Weights of a small transformer language model.
Size: 22 layers, width 256, 2 heads of 128, MLP 704 SwiGLU, vocabulary 512, 17.8M parameters.
Architecture: RMSNorm before each block, no biases in attention or MLP, local attention windows.
Training: a variant of Adam for these matrices, 925M tokens, 7054 steps.
Each number is 128 + 32 x the weight over its row's rms, rounded and kept within 0 to 255. Layers, rows and columns count from 0. Numbers have three digits each. The size before them is the row's rms in percent of the matrix's.

# layer 5 attention key, 256x256, rms 0.0893, rows 46-95, columns 192-255
084:141096162142037098067142096144142144153152164090125121195085151091098154146094089159121146154129101179146100105191154114152099131083169103132171108113135128159105108156129061137073089144174138
090:122102137138145125142115124077099099111126184130162114094149121160115121120116111092107142080152121098127122062127074164097114130112130109106090099119128090030109097111167102126115118147110111
072:118155105052124132106158146114107116160153090067103175143091116144108120167152151154121077118169144095116120171111162131126103128138156151083120135156078214170121135151095152094094134080127150
096:122105144169174106204126055120116116084177157130095114112122117146094098179077121081115124142090184124163080115154089148142149098070167123170180152111149108078132174118120120098148168178199132
071:173130127089155165135108130137138094150136016115157149158117148183147129155175156061110160138158137123067113097141153123095133088180164115182096245135149125089142168090116169133144091126141087
082:117122115078085113064105146119165067184160065096139182159104133117166175119140169134139080123144133123105173138105172129132080136128138120117097127139111195163144081134102142118064092091149182
062:144073142111083116114148174134141120145169183141165096145139111110078148106077099170139107129134121157105138095137157158146124164120138072182111113140074165215122071098097182157098126093109152
096:110150127095186205193148108109114118111133160100121124078137150195119068124137092092083158113111145131130091136164097093116104201190120142123113122128125100075129183147140159116177172157128074
082:153114118147096112094125129150125101182110070120154166165086152121106179163098116139141126084158106109103136093140121203123111114120148112113068166081080168115166114126141114107109061076142185
094:088138096187116103196152157074088132096158138186139110070138074127126090110097122094161080123067167120141152147138096147175129147138082151182149025132124119110107154117114123095186141106166108
097:148139105134079166075144093076128122168142106084190123139105161106201150113149197098114147093110122129125189118131121122061125144095141164087079086137114098070060182149130079105098126176106136
102:065149126128122104100149184057103146094121141201130069130192080097178112086092147151151072080110139139171182146094132089097140128186142131152134120162100166125100043140152107099132156108122153
071:184114102156166166095100149074118094094124051134181090048141110130157119110138139028160131131130101135100144126108115180064131129150168137185103222112098079047168144090090147153163124145144159
094:101147122083112120078141181103128107156156052126139145127109110099152154109103170149201037143133147134109172177071173149159085191132111152139098122158061184191134089121090156095118114120122168
055:130118137143163117121097146107105119083087110110179100107110151123122159117164166149112153087143130122136118173131136172070145121166206150147080202115103111047178142093134139144117114144157139
094:155114115076121127100129166125127090168123111114153133116080136106116183133119171099151120158119132105115179194093159180125103164127105159134080111134076177162152099160125192126124115087136168
095:109131109165150163122199110190126165112117229136125077128144093125126118075131104117130140137092137134130145184123142056116170184203116127139130121113161112119124188161154114116115225163148085
081:157092156147162107093085116143123150129122031147084104175101105081169112153121078116165143087149173148157131112176097075125190090098155151134150129105180124120142104107112113191181110105111163
072:127114148111126132123125143103107146050124149178149051111161100082171121083122152119156124110090104157136162152124130152073139137110155155159130152138103107080105136118139129126164093135105112
098:115104102077205118108148198060150151115135073130116135099111119145135112097124190092157086116163117143090178154106103160084079155200133124157069186135042155151113133133096159120161120113156152
072:142137142173151128069077140100144147062094137172145066147169150048105119102130136070161144107124088131117151111121094149046180122124182130155125161096133096085125111120132128141148100124142149
107:157147140112091089074131143121153100174123095135123131131107141103114188143113149155140094142121112114119161141074157191126108120118098151180130124106111190185151068101115128137077088071126175
083:133107069134202177156115136102102117106185073125166110089149100174161070116152145059131118127133135153080115106133118194117142141117166139127088222169107067079102198077109113109142110119111094
094:099151136123125134101129182123167136120109132114181091117121113158135133070129133096142106129101112182142170177133112139123148244191169154154107089123088098112110154137170131128120159135151126
101:145126140131101110186165111142122160082152159144132151124103099121139094123153119127125099181122139158158118144107142100220140027090054126123212086108100080147145136131101120176130139146113093
097:141118102116103166086125130066086134154128114045152158154074168152098108123135130063106144117152122127121128104127130162124087161118100153055109137110091095089141142086073136126139156171137210
089:131088093146121137111129109139084149152135063115119137215096226158111096189114138124127154083130108142100087120170103092098155104063158149124098173147164113090166166099136119131139109125129160
104:166127125140068081078088126120138083147142048153134105102120160134118151149127146096177160133122068115102138121121115188085174089137153104185067141080140125133159177110154083112091103076152129
099:101125159078121160129130108116106142168146121109091099176135183125193056151130101145086135115078123154133140174199098100111139134121195162154157118172189110099136132076149112137148129193136151
081:100142133120099128143077102147099160076173125145101123102126089093119112100153176127157091112114144191131092079081145116076141095122143100114116219165110109133098095130089109148109122170105117
131:094122089133162146210159131120096161145129179081114136164151127178134056122148113113123143105140132123122076152189109093151142126139130110065180134159132092059119195129131115103165138184116080
077:111131131162143141138052159103104129079145100187141074119168115149118105121111141063153135109075110147123137125153089116064146146186154125196114188102092079072116154102115120141137153135158130
132:148132146113074127079115149100197106095133114176167098126103143078141179113090193102152119177102137142144223103068150171070091151115148154175104125091112139151117074132131130132058128121161163
080:136121118110139120126149131156135109201147142063126184154099134153106161163141101180113135141152142100141113146141175136180089113108103120079130099129152175180132102128140138134117118110116142
094:078142129096092102129139124205118089131154098087106096134149131105161131136139101086178166113147115130065137156178064065160183143142136135088073036175106130154143168158140176112166115144065114
090:120133188149098102120106084127110154115121165150051177149153068134198113132124139194129133087101118092098065135112148078126147101110102106053209118151127098149129173140097119179168154159088098
100:163163061145075141135119128165116099163168142092157198077125173070107131116164112101131152118154127153103160127126148200102121148135139131158141141115158185153139157152118124136123112151122177
091:165141171110147138102149152119149144091111090167127101082105144122087138136102152085070145073149128112117132091124146170057070114215105097173128119119091160084108130140158072113157125069168102
109:181059096121200142080071116139166143138185085122148148178133159149120111110166129157111154096165116137123090130123156133100127119129130169132156167149165153140158153146068138123155100106174166
084:149129160116052136107137085149120114177134094061135147122108155108124190142119122144144127123150147155109157116142139115175139158059149163113050149174173086179070098088129134143076090129101151
082:101100114085146099090126132161127212163153153105104147157165145153189100132120117132115126098105135101136163138138085102132079128190120087087163156126206129121153174105086064104122217181149128
104:077099127145109155157128149109081159109123144174151059116146143136103080094134104188114108091174107125096094104126178094143098087131137088126159118104101140130099061116080124108145086095125123
108:190090151186133128116125161140172185117098108167124088068176105153119160141145114132088130173171111089140127124130087103100122076167089112144143169087137126043121104129117088163124205094193107
102:070171170096178164164149127141124040077097173093128115098132119082119163109133119179092112139117156153123108143141129179122113134109144145136098088166069134130099133138164147171161079089103104
073:113153129090128156127174113173126163165089206058126135173157136100134138117135101197069144124147100129159081140123146053159119093145119061082150095127140143091094115164182132121086210131096063
094:110139129101126134140160093145146128212088143009122139144127144119104095151158097159089153187133136146144043186156143108228071086139135142089113115111146131103135135137156145064172131163079082
099:160136178081121125109116142076145155105115085158106165144128212231153149147080175097093089132103123150135117174125110142151119160152109136144095128152134077086160111116151113160107161130220102
098:110092114137091097046160144119137166104126078167140100156093169181176106154077107128126110086114115107125164128171079130142146173182174133147111159118156109116131149123128104144173123154174172
084:096172139025157144122124128112152071172104112065152181085112151145142152140125078061097140156108116117087111130190123140132102117170117111100087104145071079110176156143142107168162116123179140
100:108134166089088123152186139122091104176045173082094094168117122110102153125097116162129086132119134161100141134153143078181131135148123123121150096136118101105082122118137159148078130154067076
# layer 5 attention query, 256x256, rms 0.0915, rows 47-96, columns 192-255
088:125156109162170120161121100157149138164167127102174122129189100166142104130193144122165136081165071127094129132101156198108125186109142077144179207172191161137120154126115154141123122095110102
082:158080159163056165121108130117164063100148186112125089083134137126143168096120172130082120170120182110125167144063164129100034156111119119155127081094077110117091081161115121117127109177174131
078:128102149110085064138173158139112160146102127085140164160146140111086045159164104152124110147116144176101119150163124124186132143112142123158160151130172099152054133133138136133155105090119139
100:110106130093117165114127126126120097136129109142086165125112127203155096111128146102168076096131071077130148052167106098164084099111078187103099183138084108140162145127137130109197114169104113
071:135117150169114129128128082133140120092116177092120093137080135127109210146127164126120139159077154072159121109120138137121097162092156148102110091135107081090139138174177096128109154144136125
081:133163158170092141120166112134158130064092094124162101188081158107117196196115149152082101098126120138074140079146122116182130117108205112188106096118074104165107133102102127147140133136160127
078:122131138130105135077081220125106126151180095108126160142167145128135105101134159095150109125162092251126137159141136092098089105112078036084162164149175141179118129084067116131143094126176162
079:116092161113124156110079099094168097171175109106163103097138096121209149148115120117128088091106122111132176065100143156095091107122133196165138146109083112107166101157165150063099151144173187
101:146148180116128062133093130179143152071135183095143084177179151079041109133144124149124152157123110158149104117111196129122144100063136078124157084081166175153120098121134107124095191074110173
103:136128138118127077184080124150099193156166136083166157123141110133119121173149052110131150141142049124142150135112081135146154130136088057138178139133209094169130136062161110167099160116143125
095:118159102155124087085124114147162144088081166131141082141173134120084189095072176111101177104127104070159083106116143128062095134118168134108101106158161174088167115157161100127084139139120113
087:152120072119165138119123138133118143153150102126146101085144119106117090142159078157181122109149102177122086079132071174132187171133088122127112226154112141165130184112088160084093083110104138
084:140151125168096117097119086131144112063076171149124075113110155122114191075094164120129124127085108049184145127093154123099101162107126139100090063095107122110141121162147075110080188182108118
087:071116069104199162102131101092101105171123109170141118072115134143147079111180086092100170140089159118156093064167125123038112146139118157084144199228113165143177123097075127116165094095132164
069:117162130174125172133107144093102045067146136185116091096116117131172176117120140128144131167088165112153174115103150117073149145149076145116128115125057159114136103176149101097093156180117157
088:117144121110079080117123190153113152152141150160125140160127132140125140104107117108163195147136103201143092160151073081106177093153121074104157086133201141141139091109102132183090089093135144
091:156071098072133156108131126120113120143150106145107142147147140133134095139081160114069099096125127126112157154124106139148124151142092187111105157132135156129177191187154127052137176169125096
087:145119112077143089106105113117094204126081081111190130105146145122148110131150080095114160128107103177131116093132107137078145148111133035160106191134181123154129149067107150149093110118150162
077:133162082183139151128089141134161137096179107145151116098175140162130149083118158057138108076133111122155155105124133153082110162120133137103085168170091127135126149140100172130098162184102126
095:131140090105175130162166150132103149179148100185100156129114113136085071123148133160155130142137152165125049099170095144100185125174126118113137202179157113115155159077122110111146081054123121
090:094127113132134182103154102103144103106110145157100058082105115151154162133109150147119084123086185052152155088092150145107109140183126233153111109135041115114158120169157127098112149124122147
098:158099129148131117131084148160149133154137073085196157136116128129134101145179093074120095118168066198096130081154112171125123144064120064128103177126147128175101118074083179180105108145122161
089:104144125128138099089098156161139140107096116142145151128089178097103152141177092123127119083148049184145106115177082082170155142110095077088145105142176141205176093088077085154112139129151193
103:160141162101151097150179113179109161144130138125122091103123106089111080115089135195066123117151175150132089191108168135152144111118172174116143107079108142079091118183086161111087118122055154
099:123160115184147148165101132156093134139150069153174153096097135120087144165137121143166138102089083144092165152170116186127117132153095099148132107097140099119157155115101109139161127127118148
107:088132119103155169154120116088088107170214050155102153162123129163200103140119129115154107087138128137106139152112145126135138058145071170131157160113132122072162150105143140095198141133147115
091:136119112132145122135116144067158080192134103126089128111123064150184104134123096132123123165155187155114136096118129147130124067144110180143125123111081120139161153096145200132164065105168182
077:106149138075119103160118153171078125104140118089095166184110171102164143173161122145120088115127088193105129143144114100180093114137112061115160098097137144098116150106153121163151128141167124
101:148143116125071116125164080168103177147094085105106191094093121108122109126164109100080103204176176157140066142118135119183145154110166099127091159112088120129047150138071177162143094173129098
081:147122133145110046123076133169142172122153149084188169149169179110109119121184116085144138135128046197135172166139134148129112101072115040112142103094198153150115075094106121157106130117117140
117:117137108105165105121099143127115131164173056129099167165158136138090074159170130108146149125166104157113073100141117125169126058102126098103103193124146167129108150059078151122173118139119128
075:116148114128158165153165082111110141136098111159163094091078107128148110172085118117123182153128134034140097105158079171107110109147182126133128162145105030112145159118119092106144152107156137
122:108130126156101169119139127127157092105133165161136092106094106131145185132118152157114088123078148090162170141103143133122099185157122205132131073130082108144156119178151117095113148144121114
103:140167133116073138150118173141126122153136147106096142137158114127201119148121153121097114119121107170101158194102133089141185150141047150104172119160168133195173104156150173131135141147102125
084:139060155153106112176096102106144101101098100102121196105178131162114121091171137143126141180109186095092154152089134099136134096153108097115170050110112126143103107136143096144145091195128074
096:108150133087112143104117083185101138140176119161113140083041103099104136147164099110180088141092141163145110094119125145143145179151047099139133167116105086083132117073073109092117143103159114
095:084100171094126160125120131147157128095183101141158122109135140136086146124098103073172126100157092107109176132121068168084102113110095094146095162113148100087182081071166151145091121120161116
097:086100116194100170127104124063122123099128059181088144111146128184126162100159166144147147127106141174078117062169071098109127093138116176094129091154094104152121144103127103091176099126168127
096:135148112094146164167198170176077135149088131110142114113066151088166084179152115155152030139134146155099122171156139166200134198167090148119154156138138099188099100144127133146136121116102103
095:103115099190119073128095153142163190135201139133105138141188117155111138112149123066159122064094077110087143135142067176166071111176140080112105081120161086102072164114114111124171151138174097
093:138106138120113137102179111153142153121081148109136122126078158129132159115099140183116184119172099136115100161074138104135119109089196175180089091094104152097121105104175141130143063092134094
097:122087158085179154093119144154159092135171063116131120133185124146129132127113104114151133052174117142115171081115153106152096058124144193072129181107145130123142093102125144112127142091125140
110:157136166112098140154198156141099107079045172074140135144064149091116118122131104153082068163125184161092133183137175130140116217101145090169140129149147142148075144142133138173124097157132132
089:113130156134149167106134165146125137089096146100135102140128135081120128086137078124104069116165102195153116112098117077136085147176113105187168101128100084164079084126115147191113133118154182
080:093089127168134125116148194129136132106129136127110114156111180126092106085113130144127114115080186177125090146147131127154068122120171163100105079129097109141142113127101125109110111080142187
104:101164101135171158117104191056113073113191049134135154115208151190155123127104119098151117087160109075109135139142145148085069070125129112085095142141129161113150092130137106113127158180162119
092:117086100105113108064108177096113119150128141097140121186098191126179146163034150108074127066151046095100156107167078075106116071133147113112113085131171181133168175160177124102156157128159150
096:117125140119151147192116186120107065107130135085134129144094122145114120113118116166137028149130154228070157134167132142166068165161093111099124125132103115124163129145098138132094049173149139
091:141097145060147160113173129188092148096107122089111092153112190102132097101142146137090062146129116161161147159096152154175170132158119135158117149063135125125094091120155112160083103111099112
101:103140179120081174045148118147169105109154138120088154106134116094101174127114117115150108132169173188103120158115183142100144128069110147182084147145116181125142099116134121115106117093145120